python train.py --n_layer=9 --d_model=768 --n_head=4 --n_kv_head=4 --head_dim=128 --d_mlp=3072 --vocab_size=8192 --activation="tanh_gelu" --norm="rmsnorm" --norm_place="pre" --norm_eps=1e-06 --positions="rope" --rope_base=18700.0 --rope_fraction=1.0 --qk_norm=true --attn_scale=0.125 --bias="none" --tie_embeddings=false --parallel_block=false --extras=["an embedding shortcut", "skips across layers"] --init="normal" --init_std_qkv=0.0461 --init_std_o=0.0 --init_std_up=0.0461 --init_std_down=0.0 --optimizer="muon_variant" --lr=0.0134 --beta1=0.95 --weight_decay=0.0 --lr_head=0.00462 --grad_clip=2.0 --warmup_steps=0 --schedule="wsd" --decay_fraction=0.771 --decay_shape="linear" --final_lr_fraction=0.0 --batch_tokens=131072 --seq_len=512 --doc_mask=false --train_tokens=906800000 --steps=6919 --dataset="wikipedia_en"
Each number is 500 + 50 x the weight over its row's rms, rounded and kept within 0 to 999. Layers, rows and columns count from 0. Numbers have three digits each. The size before them is the row's rms in percent of the matrix's.

# layer 6 MLP down, 768x3072, rms 0.105, rows 68-212, columns 2592-2687
101:452588452501586565579558514457421469405398428537469524467471428507445467498487464574446502409546486582401463419523492445566485496434534533592482516463500618500465595612515506482467401435481576413476441454438495510441529494503545576512546486496412486463414481500543431540503537495571490431
098:533476514453580428465441417467475524545472511490634497467493505453513533554478484524531528567518438526475415551483540493538379533474576474497444506501519494459562539430531550491493470517508537602484450495482546417428511412467475510509446547417526436528441444487492570444485516494560539401
097:535479536433492542502558516451494514471478471436539436515482563520474602438522573519577422447459490544521492470470521471535547448454496498541524535449476558524467503429456606541512411493566534564477464534475550427480578495502472526473502463550497463481534496485511509523471433485406513542
099:478566485497517418488506439482404476496514515579454506435482464547511543603557490521530511544530463531529463474545564553537522525459444480442619508500487582451439562554489484563519470509595497530496561529466565509506486580547534502538483529520506454420535470494500563442557416409482529475
101:499478564521516454466529586548498458397505569437518476483395515492497504469476540480470536463524527557478584486542640442520550530557394489431453524565534473475520490479518517526523508552549555494500526437534491483492523458488522549414633508606536505484453430480611448475544536576487454470
102:592489548528508449523494542532567444518516566452554511494493532520400508506546510507519484493443461497544449480503493447571502581476488468480485496594567507517519527538488446506448559559569540456426457466514499550540516486557485544518519513466519550421550465494602534389584449472440554496
101:561500588539536487493504473413504547488467466483532475445510470556394413479589452475493484495576536557512464480443583463536475450505500471514555582499562427433528539423519521440496469479483580508524617513542531472472488467534511505556430631491523537453447499448538440508447400379466529491
101:498470514492542430474522494526503385597468441525382527545519513513532483499456465480500483528476540499401512521536530520454549515324536500543534535530545554489433514436525448407551580457522522500539534540547469631433530570433424401454424527577392510511438509537468459421500495443514515426
095:494511553533474516612514533444511397504452524492449552509476436459492496497536449525475503507518518524483359536433506496398529539434406513469473503590483576539503553565579499582410423582475579501502514460561478589508585457472579517487504458432458534449554559548514460532442505490452560521
097:485460505546443559491441506445457566531458535461470424440485390537463510493517562568425402516555553491511416442492579496496519457430482587408533542569496483475456478570474392534542528518516469506502526572421435506524507408524433557518555483494429532508501435489583466511530542554552508482
098:381435534472538476458505517530501431479474468521516543397457497575455431499369448506499501534451427444481507561545530537461492606576514529514597469527539499535523461542449534408469518544510566478504498493490463491505502520479481469599543531471435524466545488474486464485563451485543465453
094:510496424421549488428468549477573508558520485392486515408536462522563517494527585500502484442511494476538475557480551521484460622487516513456512486463551485408468455439515554560439541435508470437493406454455589475475534439451496477432471506466529475443487482562452512520485514451521520542
101:523456600557531516500456491459486491537477524550504458482505528538500516483476456454506508553484475398426630546479580521534426543483485493403526490521490459458448567489490558419566511560393515461526497544491554624543411467585458435493486554678509494463529507506593480511554581610532577487
101:488526587523498514523623535440495478505514400416513521439528514464454479534605518496523510485462552465475535528474475562423605539558499518516505466539484525566466523471479466565467606558484454482473489310451503534476521532518483498525552493551493406547476422517550408440480593393488487531
100:558521477524495395485595523534499486588502500497461425506507544520466469526507568409541499417403550478562508520492481531500592512444559474476513539584457577559589509626570489549575496527449476545526427441478518381388449474498470528512536518465556537569544528432526474534481529493467536457
099:498476514557469540507605546396544517582600567540443481490494569590500507597570462423538503523578462544502459525508509494532548536514486539486528493525427482404505448525475527467441554513596483429544487564601479394496560443464406602559498440533532542453526497531453489556543528536459500477
100:512566538481545398465486487468448553575528580569517477513517520419501461462590432538510476496548519471484496477490462553470520566499573536499464499531535559479535584518586461464538566605550602499418565455469519438573407507547450486570438513396456481434562455488416530475480439552549526492
103:487514536561476501482426477393528535571518418569512507571492576520475467504519560477502626549557521568599520522489541484479492600515458541470521488534480542461403507535446566479487494596482394491483426489430510456450615468534524546529499442530589463480466552482532582526481475636585561549
100:454584496536573487576642436557514523453530514487490480524414557549444439510488475514526636495564496510584459443450446513454502527493527520508542479428530565511425522480546513442462501547526498432531537490519497504398479525382483471505530439494438438513526492455488582469468504485565584501
100:505557455479433475514568534464548526483550503480422486573381555497410524540642414541571482638518581496550556482505422511525541429542486458601596460504566620488431480441551469490471487509473510433526510480480518476579504446564465496514473505537463530486486546556436503524445450552562569663
100:425537550572488540467467477524476510495459453520490443540460527421541506459520529611519469564380571518457523511498502430554472509512513567527597516568489541580448516525576455415452497524498568528499517472471554504567570454465434540562570532562505528473428579548510353604554555492459461512
101:574513530593475569512509414461467551513503542500521521445432536569456510411564464455437499388524505413537509512476426497507589404408398412474488470569537487547552489497541427525411489538465549519440466507459525558508519483468508589433405595532470522525524543467481465570513501440496515463
100:547513517510469447538510498379455536439501461471579443436484490608486558464540396491460534498392409470565481446416515527552544522409497449466478556621475465384384518390563503489472407446438538546462521579506571454492512553500467560351510540512528533465471541445586533392483567497484462531
097:491497531539399544567487479447467508485524442398412471431465446488482515457471507489466517467509468513487548576485450531505547569493418495469496485527504471596562534458522513533532496368474494451495460552487511539498524501419433582476501477531577580530587450469519609515521487495562495551
098:446560413488508466549405555464486474503427427531535509535456473379488545453485497503497553553597458513521493545546474430464604571473451535404463502560528601589441462530577565531484495483531466534540577498632553483550493463479505434503485556427482492473531515531506490602514502410547572440
101:492542526519546489524498566585434459524555452502489464432419607455551516497538496422520487509472408446460455538500444478529480470558488505605518533505511403481463533588451537508527474487436497554563451502484564437435505510550392503465551510402460565482496436527447451559578530540530543519
099:523538541539533548387438489530455511475529467509518553512514439483485520459465516538435522533565540477400645476519462505559504448539455476525528511552528504483554522526616500550514500487475439484542449485450470536509535413529441511461447548455546471585592542521499498488373464467522479524
105:525393448479444455437548538538479489559579518540422484598524427439454451525491506459537551471440478548537545513446377495504562390468490459464544436540456454475477550524440566437481346467541471499501529364402548535613522467517466569484410585439429481483510508469516486569368529422346520467
100:607570504466492495571466500439503511567474569421517495576479460597417557501539489486553306564513479502458453462538481485522463498513562563455519445469546485543518476517469502466490515503463451601554491425533484474507528493511482457481478474553510502493506494462496442626393537471542461482
097:530579468534552592462504504480607564516479495458520425500470469385494597499485520406454521569426565466515493485523536435533529484525563375527474491472529568525486485541540516544534514574398435548485505491454453538476546490429520500551512529476397452510502541508517324569518474462520487579
098:524474466491521436546448501451454502465519471545484526532475554488511488475533552532567542518421444545541488531503472585490413466465523429510561407493478537504518516456529477539634497468574536457527580490524466538499561445489422564434468492481409544488573484529464555566559478613459518553
104:616495448477532466505551496581458576491550493534452468405466473493412493480487550519571507507519498487436564491449399552505482483605523517538482561597504425519656461564533521479489524418568511518500474454529450518504468499532444484564458477459566480519487505493382565480579532475509441524
100:487484480504540544439426471474586418585495476457466523468568478414444491495464608503426350471523541395488498552515508460536476509501413540461468499498522584561510460420379437543550462493501526536539450449464509480498536574582424477466507541462618503493459500490486532517508486442382528554
098:578524456524555480504511550550436435508432550449436530541503572443555481600468497467508492493447541544479496453497605503462464415561527538537587528504523546499542514637411516494464578583419467556449460521452469458412583516432592486488548478544503577502460493501491480457459466441545422512
101:519472481472494552597476521556472460481567516463402610535487493478509476476496497490551441471543552430480440448514524515568485523523509520559456548430483438472429603578465345512497520456497590483437490536560550530460539509491548475512480513538423469501454474482475502514542491494456486438
098:476624411510444504447569433485466493445506522571427502441414542513496556518509464505516424553577551468472545537519439471444456463541538536398449430513465466445489493479482532569478549522540598546629485508490524397449400487518496527539557455463544487450524502493582493459501463528499433415
101:401529449404409601516445473516563613420555599522540410549426602532529574591465587438437552468446432478566456456463469434360456450494496567529420464476485553521456416536461490521537606515446502406503468513482449464474464505462485480505390419481476603551444427529454471487533510550542505522
097:497499536506554415482530515462461432449540462390427432478527452499510503461503508427497526476431496487504503544483543445583602454466486426553506464524512455513594515566450483523523530557438474521574514491532591494550471508516462467492425404450563483508558513479452419488504537529528474492
101:580492523579511513454483560436592544594526534417537616499484485546494498505492456411552570530493492554486563527515550500511535563382527528391547511538548552502529503562515463480491463475493506551436534464454568452452516487578501437491529566535497534482488432479508486446564554520528382529
100:500585545545500531496554455550456406490491484571455418545448431484554449477463582526577434531516571528429486543436381525487474511527469483450513446535508525536430448511472467486470462502476506478488504578433528507587498430477589542486489549517530479571543468571496490510504551496526603458
100:576555441487538439447425498528549552557504514526420503433422561515528537479495464448443401526506540380444543518426522398569467514485476494529554469613508504492485486455460481535552384534547497648505461567553507539540578421524470507463580446503539445481511455585404538576445394511390563386
100:490436563411497633458434459480453616522524482445403481528473605482517533488468352439509516535528507498432586516528433490474584451550459476443568492457459437505459460440436521475530432543531511400566389515512547555580509574563484427423514482427558570485563493586509534486479454465511501572
100:450508442472510474362444511504471498423541440436452453534509535507402448515541489516416424578555539351479538523433422498488429449490440502541488396527453387526511454495510427451433526478430619511419532501641478547563472540565379443504493446504571561544513550460445520460474510527482437481
097:514467552466561543530459420558602495558510426507475491520486488559479574539459613557580437534568487514499439515506602576571496496514491446387485438599442469520440490424555502498562520527415530507506495493545519499434577504558551467561471487485518595558471490561508480454502485518486438519
097:452452547501500529551671569472441557542431457503507441576480512545440483444568607454593589429580496535422553580528397519448486534507543463518533565456500499481565462478502429551468487496553546514478585489444526459484465470561485490544503510545510415541487497491483453512478501501488530475
100:508534499509477508540460469437505428462557487492467498498570478525459458595491525512530546419481564530564454489525510621590559582540500520490491528526526496492445451576458500512546500483570542469517529499494428565513463572516461496506477550414566489505533475518517519555535534612489458606
101:460585520478532469545537465495467513498429412547507504614544532549386439487429430456513515481496565486431405501492538528458468513568477483463467513477503540515575426457547537473531480523470542432480513403493438522424559439507496446558522441456524452549510515494570583476456525431530424507
098:538535455382591390497501525586552418550549540513503558532464499524609445502515431462462473435579494563538514507519543506524481577557439451496485483530569516550452456542449550488459519465502449617436513513369600484548482475647558563554411506461590453514541528486467493432487548459488510612
103:426479533569446531530473555531528616477439543542479513442494524528426443528495506453583403494453458476489493483519492468485444499524540485475510416623478469520493523643448525537508491340458547474460441512488506495497522371447556539487521536522578452474416461539500582428459491487561588477
100:497532455435529478542544475416481501569506585388492493500568520461516475375548571492556561549458478435622490524542535443535486439497501424547490498403534495478460554505586384415594475537472437393482427537466514355564439501451545482524491454454478443434551521444485467499624506523521400433
100:443565546497451478535460482488562414443503472521460598426455403481603507512608498495466427535537487444434478493425500494544499398591491568471562497492526438517416505440469562406441495553522521564486436428424383408457525418491472492526563390523515534471467482538571499557517507452492493525
100:471479472591512512490462472569499494526418587528546447500496402440535400507474529542522462527483473493564491525552585538514494561604419483540513480479445571545491550423539389566517534507520544481489520505493522493476441566504567444530476478436374485499509423507538539537467494470463561542
101:553545483559469471446514541454454553494438404405490461501540451602371507501537427511467546512531461497408482515595580497652413554431575565377552370472429505488432466515551407442496550551452542466635562456606418480559457501412450492454514510484472525432516544519536420541513540499539497614
099:556507404498538628427512494462421469488486607549582598483428468573498531553499502526535541474400486515410620556511503520449407472546561550461505471539635513491492524460520444486516527434486487467475530445500524583529455566524560557420466443465528513513477476560593567535542467461533494465
099:461546442540492561517450531569420435503418536459392521551444475488540511484386549554491441452489411503522519605509485582430603527524412609505568466442497500469464513552487418431474563516479538459451492403469532540515427509552473565570544452474536485519425471493569569493511498553465511479
099:470583468548522492542503470520480488490477439530470546538469542522457525508480523441567526422550521539421550502457518449491468529553544472453449412549582493413424470495552576441482459493567478445537484402501595503583498433510534534556514474534484540503458501503489444497490477420514507511
097:487583573421510433378585527462494460581456464536505537450397457451537543506455412513559572487466474517543476490487506502481528463451464671445476475445537363510498584469494633493540539487450456509485586498536464481441405509493498511541488445427448635476437492476547580498539579469457502446
100:437516514510432460437477489514510544540507527609450502525512490478433500497416504519468511565456468521410529550510491499564457470446488546516457493528494531502544544485496606530523480467422483537508410539516410608483527505502424590581481614571461509540454482509498472516439515419507448431
101:523468474464586504517557439488500482499534566431554442625640493511479495512468503520578445415466571494484421459527561518480467553480491463532556571513473560455594473401541477476600506473541493529533545542490482556581520473562533469516549485458354502524441518536581523524538492616470421446
102:513510577502494466465457545554461566542513458479559403549545474480508427458589464546512509552466595496548521441504567518631515519435568419474451568522468391453599504473560612488424449504572431344505569365505510419512480506581435512566484505509589558523498467498348582527565474441501483497
098:481440483534495600611508597453488519504416491462592483410516579405572478477416462457485504494588480521522564486516488630574551477408538459517453477533526526466458556451491550485495446444474546439488657525539475541548494520514466508493528486451517542469559442487501462543482446478433484451
097:507477449498596580507422410489437499532541458499454545525566408455551528509420362548489631428466524494603497477530535464559514545506470457525551408474549454475569557500449524464558490497489488522510464491439463540484501445612534513459500527571468536438502466457525450490553507482536461445
101:492529501521452496550437447440453474451449482470430487552463515494517519458518619514525455469478496500397525463605530463449566463489567419402586554429495484497449429488491545494539500506512490504534539464485551444544558482575559548466501540549437454531537592505427417544428434434457413574
099:518535531529490435556559537527574523496450538509465473480510417562553481591479494525478453448539452584499518519510568508511507551484547513469498426501496495392467497519571506517526524465552505515436431504492583538513496494535455578527466530474476371505406519434496555544434477506529472483
100:478493550364524573478528521554530493445507512462569470454421507582433633459534483496501508546520470541465490491517500535522462521442519604604488555458394514472401556488502549454484546447465546494553570458460485543509579429465431538517529462447468526544483501514357460479634591577493455504
099:586432556490484431487546503511487584553468554488488506556510454471420597515551499542482479521528509425463490473518549466422593451529590519522507511537445565475500393588475530472455460382471544539532449573473530563443528536537558454422571480477570489429347500477575488512504543473485558562
099:583537533477452478474475478532542517531393402419412601548397564463493513526558480513564490494512478512521500475513460589502605494562538547601485455513487559489550553489507500503524410488489524572437508456541518575558438508467452554545534438487429484442507434456453494521487496509562531439
099:485463434474516501445518476518520591573541505488379507549510489497574462426452466463507475520523531498524560533459455528488476440476506394560547463539504505458428551577432603452493574492540422550509512409457531481602582450415524526455539478500565419565535443440530463444473522439508582562
100:518512472510562544506506468532527465487512511429553571468479422429466460482443611420499543420534462500619568592440426483497493473537508514574516575589511501583454605477502589487529483520510430496565543438483557470481484519425539518574441511545476510498431426475507440510455537605385441484
097:449594504494599448393496530476456554471559506610469495465557543529447469546460490457493529584574561412542602554578527591510522473543450577506490559416483447459397493465456507540519495589482526495504483543571494486494500447505523446476427553520566523483493481532624493497495563430555572495
101:424460529527459528488476509511513535460562501500506513534492471554376520468433509422520449466443532563526507508512442466525427501452519466515410565399513531536534559506538526615483510527549527559519480387421569463522470487583472505359431486516474422574458472490494426464603420447539402428
098:505540446555553528548512507463475480567400556463488504525420594535442534447526457544457515430532505489531459525513503462386501480507439440418604484542479470494518505537443379521467516494427447459495516572490509593422482441634479556473439492419513459522406580535497414561448505556505518477
100:417523448442453488557489541494524518517528500462518519497454491567419491466450485497392503476361465573397462542566493566528519477534479456435461474532449531449497481455459553471500553520485476416592551521456441568514457452502456493431532578587582493479505441541522510503553550519450583499
097:386576592485434579545424513497463385486489511438528594598527501519467444522567526555482479429546524409573529576534537618447520488452432512561454585426494450510470527600526540553513547564537517547527570500518565518542543489482514521539548498416588485550438546500510467566571531516529509483
101:492483531475582508518524491487502522543472493493542457541439508435514467529510536498476538465474528537574488520471404536479495517423603596468420501558438510525526536480513484505440510628465610433530515512487516500501482517480486447471606524590476593392500571506533570437566516509453510396
097:499435473485565529466530524634507690515524576408403498497505465613488515488506522589530519487479431489571489582482493521420437555562391540458549491508515493538432466516407428573564568538512500392458523532505478634419520483426548537476445553547479408595461540575482442445399517458495527550
101:493510381375570610529556527444499486473521529497411472464577492608479416543577460454479563422472500528430558498504423486598494435512455578436569449511536577479477488496465480447529539520477512474491456421456507458475476587481421471507576479531574440536529434514475553463508560483413511505
096:422463541541449553500498436498452580494491400500467581556489541432484538426486506539498551558522496398556489541571505459481491462470509552519537494373520504472538459478502501515525466523613428590651524377500488503446501482513491469532469457365528505599462494505461399452524471462524538463
096:640492500580467424554465469566472527468388519437563424569510630461496602530499496520434449549504550610562576340537488460554529513484417471524397570518439489523522465483466489480498512534462515505487522495536524478540526516544526456455481627510499486495448448457455522547457420504508494435
102:474490441510492455456478464544517503436481470613580421515373549495348483528535543483522503544406474518558457453417571386539449478512548441439507519543445523546503434481571526620526558434585572568521426482478450434427489417447447504501551480461470530510543572552511547516450493539495549539
099:580432434411422526532460499491505551490460484476475480486507514507468452490467493412548444535515411446565514582433582494481495491529397551511488403466440513463536543502535472417561502465544610472535513461479523494556422535477467531471500564509532572540619439472459514510478481501521522383
099:568502457485423491562543565504512575548423492442509528472512585535636515514482482533500514474601500538502563530482543518469469520464552510503545571492513492571517540517554532473476587493485505542509519462526420497457521513441446511495453520547517499519512510402351484554518497541515459455
098:467484500448450504461507536532557450536469546464609493529458552450460462495513461475462519548447496513496588469555579497497531571492525458453449481489423484537547561460441478471533502466457580513556469560466550552542519500601535404569498555494542437529553460540524526462491405527500574410
102:477490581453596538556470456438467495542575524450523546486475527577545564489494439483540416503567506550473483458604451414495498526569373524360524449375518578475546488529485490511528420501552529611460544518526537459470553484508409563565498441538531457432481526480495467502493548412485526559
100:543403447535475595496495460469484513560432505487414528510559542477567486559468507469503511578527533457548483478481451456479422457367491530511542498492507486463533420518454458512566529503435494507538496438508452472443484442537553570500403476471481496485476536488485384476433420420401497510
100:481503469420473540517564478502476517494549539467503521430535501442506509473446501506511459386572475490532475482457484584619429462461555508547477499513500437516482480514418401514454499439407567551450536489492539473596447462486487505484547450535502489559522537393467565553467527496506501433
099:633517680514503554529562528579497403519435518429432576534454538479563499525467433424492524520605490556571512475469465542496518459548465495407447478545509455545524477493491441288546574502552529510591500471553451548485493447493484454502480550539465490590441453468419438456466486601532475441
098:498494490543596455549506549554517411542566475608495549533504469523495427503547546437539602475473478598527499475438426514491463459573478460517456529549540481504412499539497606557600473522550479552515422563528418553457429520461614524573491416416510496510516521539531527537467489496551562536
099:604537547507507502490554535509437492569458563519464461554471515570511571471553472567459565551525542496429463466568524513482555388497447473463473539524512447526465522433467471491499585498503457508568436481605464470551501536505436438446508499508600503636506555415471482469448480470498555518
097:448468547475466479548509536544557525527551531507480557546503563479522484475485436529518514430518435540483519484480502531454474494509434477435452523512502546522491536483515519470442551571531512471466473551516503468436492574496505545426466534446541475499459542520487433431528548482553474426
100:459455469513553470586473532472624524595503490583534535481534552511537429428541501507549600485476430566526452548538512548530453418502574452445442482507466534425531512494615510632587493454498454448479505467441549451471548460490443564457601493498452526576487561530499401444562478480525474502
098:492469510549532425471507460490415550495503542475546569523581475522439535465478407490541505435517483439508452609462463535569513433534431532506497477473484509447456478470471492516561538453459452588491624515479556443475441487554516413466499569502501520555449550512467562529522452565568514511
099:523476516499471549501568516440529496486430462462557514478447572534502444526549419470597449547479506427474511469506504460419499523477521535508490508444511492468485460519495547470487434511483506515449441506428495510477440419452539488453445488409454459387398457433473538493442468412468528481
097:524623628480502440379561554476466416466467411514510454512507556450568523422463542486437472465515514464574540496476594493458514450597537522557444553376566499571422568440565510457495523497511561547512539564510447534501517436489467503458540546587564481466508560559577523470407481483556461565
099:610593536572485460524390430453411600465567492547545441505505454539581458483525494570503552546523513511571566426466557452530515482395533481512525441515491493406482472467450496480500582556546508457497516427589458530575520487436431444461456456616487473439529531509556569526503356436427405483
102:546426559532531528515508482523532466574515512529481498545499543456450565484545516590533456500531534498522520512480483462518431495414542518627514513494433539442545569430482512495550554500521491521444476460424489515496468508484505445515437526445602549521532526444519445459425504519563552419
099:463484521541521534452481510566527481524564618504542441547437431536519450538440471499494545557594481479457458534458543520515532484498535482525500537457541480435512521451525510346557517465586503513553432551542428503515525533448410553597398454500464562487520514538486439547471583493429523567
097:542512510509477495575545542456515502490513527514438481511572437465534573533543566540468370436454419458484606470444411496522455527560501461510514447484562450477522506461495463578513518470496532516544405475512440502568543517387464570552541485567465452539486511563508418538526488556368561492
099:467421528575492462537552473519493565532532537560462419480478520597471422370525509480512478460492554433483468362471443489479521486472499465457524532484453441554466546473447559445542464423579379540513470447590494415552495588498489539516523523467464503389535513522456525481468483495546444469
098:514581465539517478513424559601541485495488481506603500599467525465615483534515550404509505551554599492558543438499441533472543449546490480424445521492522558472501503392512500576476494489531509536512469513473603513495536475481481441481458514498511564509556532486509422559547568492550463478
095:458533556523453422492513512546392531499492519404489557569424512518504491496490468454525461507429532507526473534571491412470525520505477546505518434523452478521521528489437508574532543531424455409495508540515612589477463520431461520554471565535479497517567513374513649540458454495532483580
100:490437581528535518488447536525560532578543512462513503483543518485485515502470538488557488429507438550481445597453509514501501404598419573531496430495511498475461473472378386561503465514559442480390477530406477563451499586444519483443448483513520495530538591546486450493524591429533556390
100:604499449558550547461555536426508536447424386502462573458545447401478495489612441512467494479484552552365458516549455516464520478471577477446555435506554433514432382453457543530488532404495463583481497454422494392511474479464500491492452503566470518412411530528457543423468394454531434466
099:458474503508440489491466493526546572570553547428474506506601472469512498483509448479564553494425556491494519504470378511581447548469532394570457484570542576506533447529648483628527442445621593606546463610519488439539549458499546594527429503418411563485409611459533535570523510491510495422
102:625451407488479428560465515385474558460570486521566552479511492529487545467445624435453488529473482460493555420405495487510528411531459554469491550644590476543539521573412426506505574485571396506434442437600424429473570452394469536528401456583406465519472428568522423513451479535551497479
099:502533551465504446463451474569558510481451508550462526406551481480455466495396544553491534511512488502452541489512583461393547454520496482471495484514460538483539517461416580486520504579505540517567461518514493517447516575527465574506424546482472514477509436451580597422533436435491546481
100:484428542610569492497495524509499637459389529451499577518460502510542433532490574493430561471464500502451461516533662548479564485523510585520507530515475450550476555499459495481538431383549449456520496569526566502575485563553601602472487542498530534521437554603451405529579501482480517471
103:536464547531529539519440509405493491497565506465421531498549506433427502470488505451413496521559449478623539422459488546440527489579424448513433596550568655442465490611505567504486473501393530477519394473561597520577581545399490520501558609517519418555479531531566571512511508466460464483
100:590494482467437510453394489576396544509393527591491412442527474582519476482502467460511516480552494453540501407483492500492479384514450457395460449439467496454559471535548475468495509447606460474443483504438571565512534495490511440495589531484439426527503547508445511477504580504514558461
096:480501473487569457530492498520469444493471503472573524554490584551491494505487477475405537492477501537532488485520584514486493475553513542490541476431450462484473504532560511535467514447421632503521492533466517443519536567439506482526443512444463627494547482579490598559473534506457481571
102:487497566514476523430507434582468431550512448345551518482412514493501474486481550521442486555532483545484569513539507485424501484488533394498566551507496557506453492592495567513473441433520557485514515457559415449444482395495480590581506574429564440523544508484478546529525466484465489539
102:363365570548359498502484508511456494537479529519568501465486550508521433477436507446448494593446370448478490424503484422350466521477654510343519474494443523509503497449402415502603560497501545519554392589535496558522565596549462493438462467472499505460415433537500417594534472451544464468
098:482556501525510602494483492547497483506461494528457530506473512478559487537545414518505590493433496452468432446468385451519584585574513510600586539518532512433481572509505439458498610537618598546659477517510549544456523464582547513474443488468541609499494511479527536551594493487459432401
101:505542388535413423465510458475479608528431500467468401533607436466461553503525595542497560391559507524546518513484481477397413466450500469560472519554528466519505552456449493496454507564509458463508487505514510427524534488507480451428547498578451518553555490447440476522511540467482543491
096:465560527591455499409457487411504540498494445482471522412517588478512539485618524537535476499537510461535384536423486512466450535496528486517543553569545390515453525470460551502519551468538547466487484342504506439466519459492493537459471534477441578553524507586549522479562570522518427612
099:479449422524469469410536445540455475507565530457568458526512549534617453432452542545576572514510514435421465512466562431509518456582496627500537504547394469496449480484536459515506536480518418346550553550564594529481475504473498535517497484501446546556512550498531495464558471408435433472
101:514446402475490487559570434465471436497571513542419549495472518452528496505533504447488510511522478389551448472484460481526491452542564438421558530560550529518452645509548567507502530519519484591517472494510507581546519435499501460443504568482610594542469523557508426517526542452537426450
096:465507532537461465421493622474475466487475464551431476514551487567438581568502404495506499465549508488498465447575492503573483490404393436519429552643434440534466491377455577489567541389415465500574492449435483530542551551494563429445498554619411459465482530564470619493506517482515558407
098:503492550553437553596482547610512473432443511539502473376494477530430470522486486481402426536570496555440531498454505425476531442437440477567459539457546563417508444473514482539497472549530457575471533483540545480469553453538523496583628419506485478533530611510499464557436519568612544561
098:466550534491491437553493570475453443467538470512494477612487470342440541491506512496523481480524412439537473533462499399465549518601596509434558385362484547448487443580429568511554496486418570505567467474525474501549476427550492535557523541410489455566499547414465498584553518557526411492
103:450554512537470529477566453456533587497519501547495412476504495575500506468474506398606544453444477568478458478481438515525527490549508413549584464577558452447468517523580494531524474542521457612431529550417536483550513450530520513505511491525534518516623498443370475430542539529486493472
097:478434557446575570488474551546492420480515491505538438550508474410492513481524527378416457554549472516452551524427386478518544408429355487517525455438607528555518538430560416555591557507541564509503432496521602508581567528514531418555510498532436475504473550461489579557489494509464501486
100:451541542468455427454428621483451471549486552552449546471499514515459493455498538571506528606585508495589516469533524591483346559445571566500476488410485583558484455544490451489591399537443372432454467504599533472533486392475430466551482456525549532518467538511476578538434596520416562542
100:442468544444458448458496513557564523608496500582406467530534608504461474545478500514482486464576504419448472448556456582477519507459495495563491559480517460433525410454561573479477565619521432570524494475529577608491515558486503401474514477459529500444579537542500544532509628524548500502
102:433432545489485481583481428460456474513468499577527507498481450423522469442697407524534530549590488582490477452513491565432572419553414531440491440444630528427504415528473476520514517561502530424436562431520501558604414575509484529584391469521505600475527494496632415493500496471421551463
206:471499480464477498494437486457490533449491510484526432422500479440473415437549467482523597508459523497511443484578458486522492540487502513439521514459471484422462492413458530478403526484454483507423532547470511518431499436470500416481489468493470468541465536535319380456489492525458552474
101:500500447579460430490482549463494535567486508456469465488445446468498546514496471435447496473462560442534484505483485565527356521568499494518607498513511529570458552514634535526472476450452501417449410531495455447537471441474527460531437481509434417521571569498507478495516469568478523376
098:551444488520515450565491512489509514549485644501517500430529526438552487519543502488584476453420478411426508491438473474494455459483516479452615532532512417475475493475499535488455390544532503475478527467351405448455487513487542525652532526448472570473494542524573449493526450506408507529
103:508534484523562473495543567514472522465471527468374460524429473411533456485552423350509525553450498517478499512547535466499567522503538507419488479383573466499566458543505593491509453563454606515420436530579406491425456432461504595450465546524488432512459494459451554454497519482529444433
098:452509513543469537553464445536527453537490473465509484453496535548466427480452524474404496456512436456545438489528407583479401468566529490499523502505508472534490465495505499428515466485515540567513519555514505530431526518579520473519507518490441433419486518568474529431524507584572516486
108:627605566541452428472409570580458436444527525500546475535386490475436514482579434538508524557552435565478432513462517456537460623541517409524442403531347472570553465621551476519485438457518535444383548476500592604502547512503449498494376546462506459530512550574436518491519564472520462497
101:556570460549540575403542513445509509527463486466461535464564408535500501560542498545407484577488486480521434441499499429416566474503518461514477406461615532496541499512581499556537552462561503628517525446481459404479539506516452486412466591470532548544520449425467473440532506512535543574
153:470542397445484563522539516539469452571494511563528583493492501579504553580425515461484448448526409520518611447542406578459584410471493434576460490527514511567472633509485549561508564537443470478505527455477497664472513469523460449488516484581603506525474497586518600565574567537473493510
098:557474499550424459453507533511534450494511494551525418420459426587483461589568441546567524504523423477483523465528529505510527528644524435478541514560474504541574514571491520582450557437545520534572507453424445477520576604475626471595537502435596455530567483527517482515607441447463545584
102:494550413479493486475578475500501566553559401579522477498483514490520487477520417492458482553439499473461427569573548510461523509522526546522519507561493437589469481371475482527439544536420392560518438445526424486557432470483468444519451424468511525501473524470506435521534496557477524537
102:546487479493505574483479516380510412511387602434449569524527516517489565464442429505537474501583442553483485514446514421546456517339438414503513541508533500456492456535440427459422567473467425521460493550446512472459551474506484496461533514542469534605490498550437487507487569574532498480
102:503402409551504435520438537444440483432526428542445528495518441408529637452506515553528438536464474488444504505448563450540546500509531490543545544467477430527408511404534546518476453594499547486514521461522581495514483550542567486467521392477550488536482487508474436471521542540483449477
099:478524452490545494506491527553498521550423512458522429569535630446441514461574620553471438493470518468586552462542517468544584455481489403499530542471462499476507547593420528403455401482519475544524566514544502441560415535556537543551420514550607504537453558489560484571522509464484487439
101:529468466585530556509563463521564498498460453441516486493536541600488471486570492464399461493512503557448553544449329422472518483485508549528523452529499553411520501488540477534547458569500494596438563500510588518551443451468486441487448538530521489410467496586509534562522425586550476470
102:446485493511441490485544426500517509490528519409442456530564504514483508509489412424490456401465602489553467487514459482441526465556442490499410540491497608540521557446465487513426534603535470591531534434444538512497566502497526506481564487468481462520472403577550499506462435470432575529
098:505567506574587486613463552429538519549421545507478600436436488538436485436520581493519463498493572548602440400534493492518521501410540437481683483431482431518480510504472572543496508472566461489524437553331430522534423598564448545442435537562518530464467460570564472549603560508480558530
100:481517495510625434497454423550503537500564457509538506479511458446491404462585439572564468568511514497487472479626524562465505572555540500458515570461546489552470449505531541557461472431368520397545491463424515564530550501562483545472555495551506588597560476511481380481503533542452540534
097:453442521470535544551551483570510566495524501465586472469502529537594510477627555521497521516518524419511332537507578454547425512483479456521485454525532428505557475435522469575460592499504539424506528610511520557461513475531501505463484592417436515490494470483409532419480484474619518440
102:443367480496393504422578536488459502451482483478489500445612596537493482508494562544430437524467484493519452402513430513467483403483556554535497500540497535409435558466456537501583531352485477496506483506587512500480570572527569563462406485502474560482555515493503512542475446430501528520
100:525483444461520453425596429449515542497391519542425453513544479554515442414520546538641481612532469485487548450517463503503506528431526580554513520534427566534498481454476457501572565494569511511480536519501551552440573494467541506543498519467436537521582427473539500516541470525466559529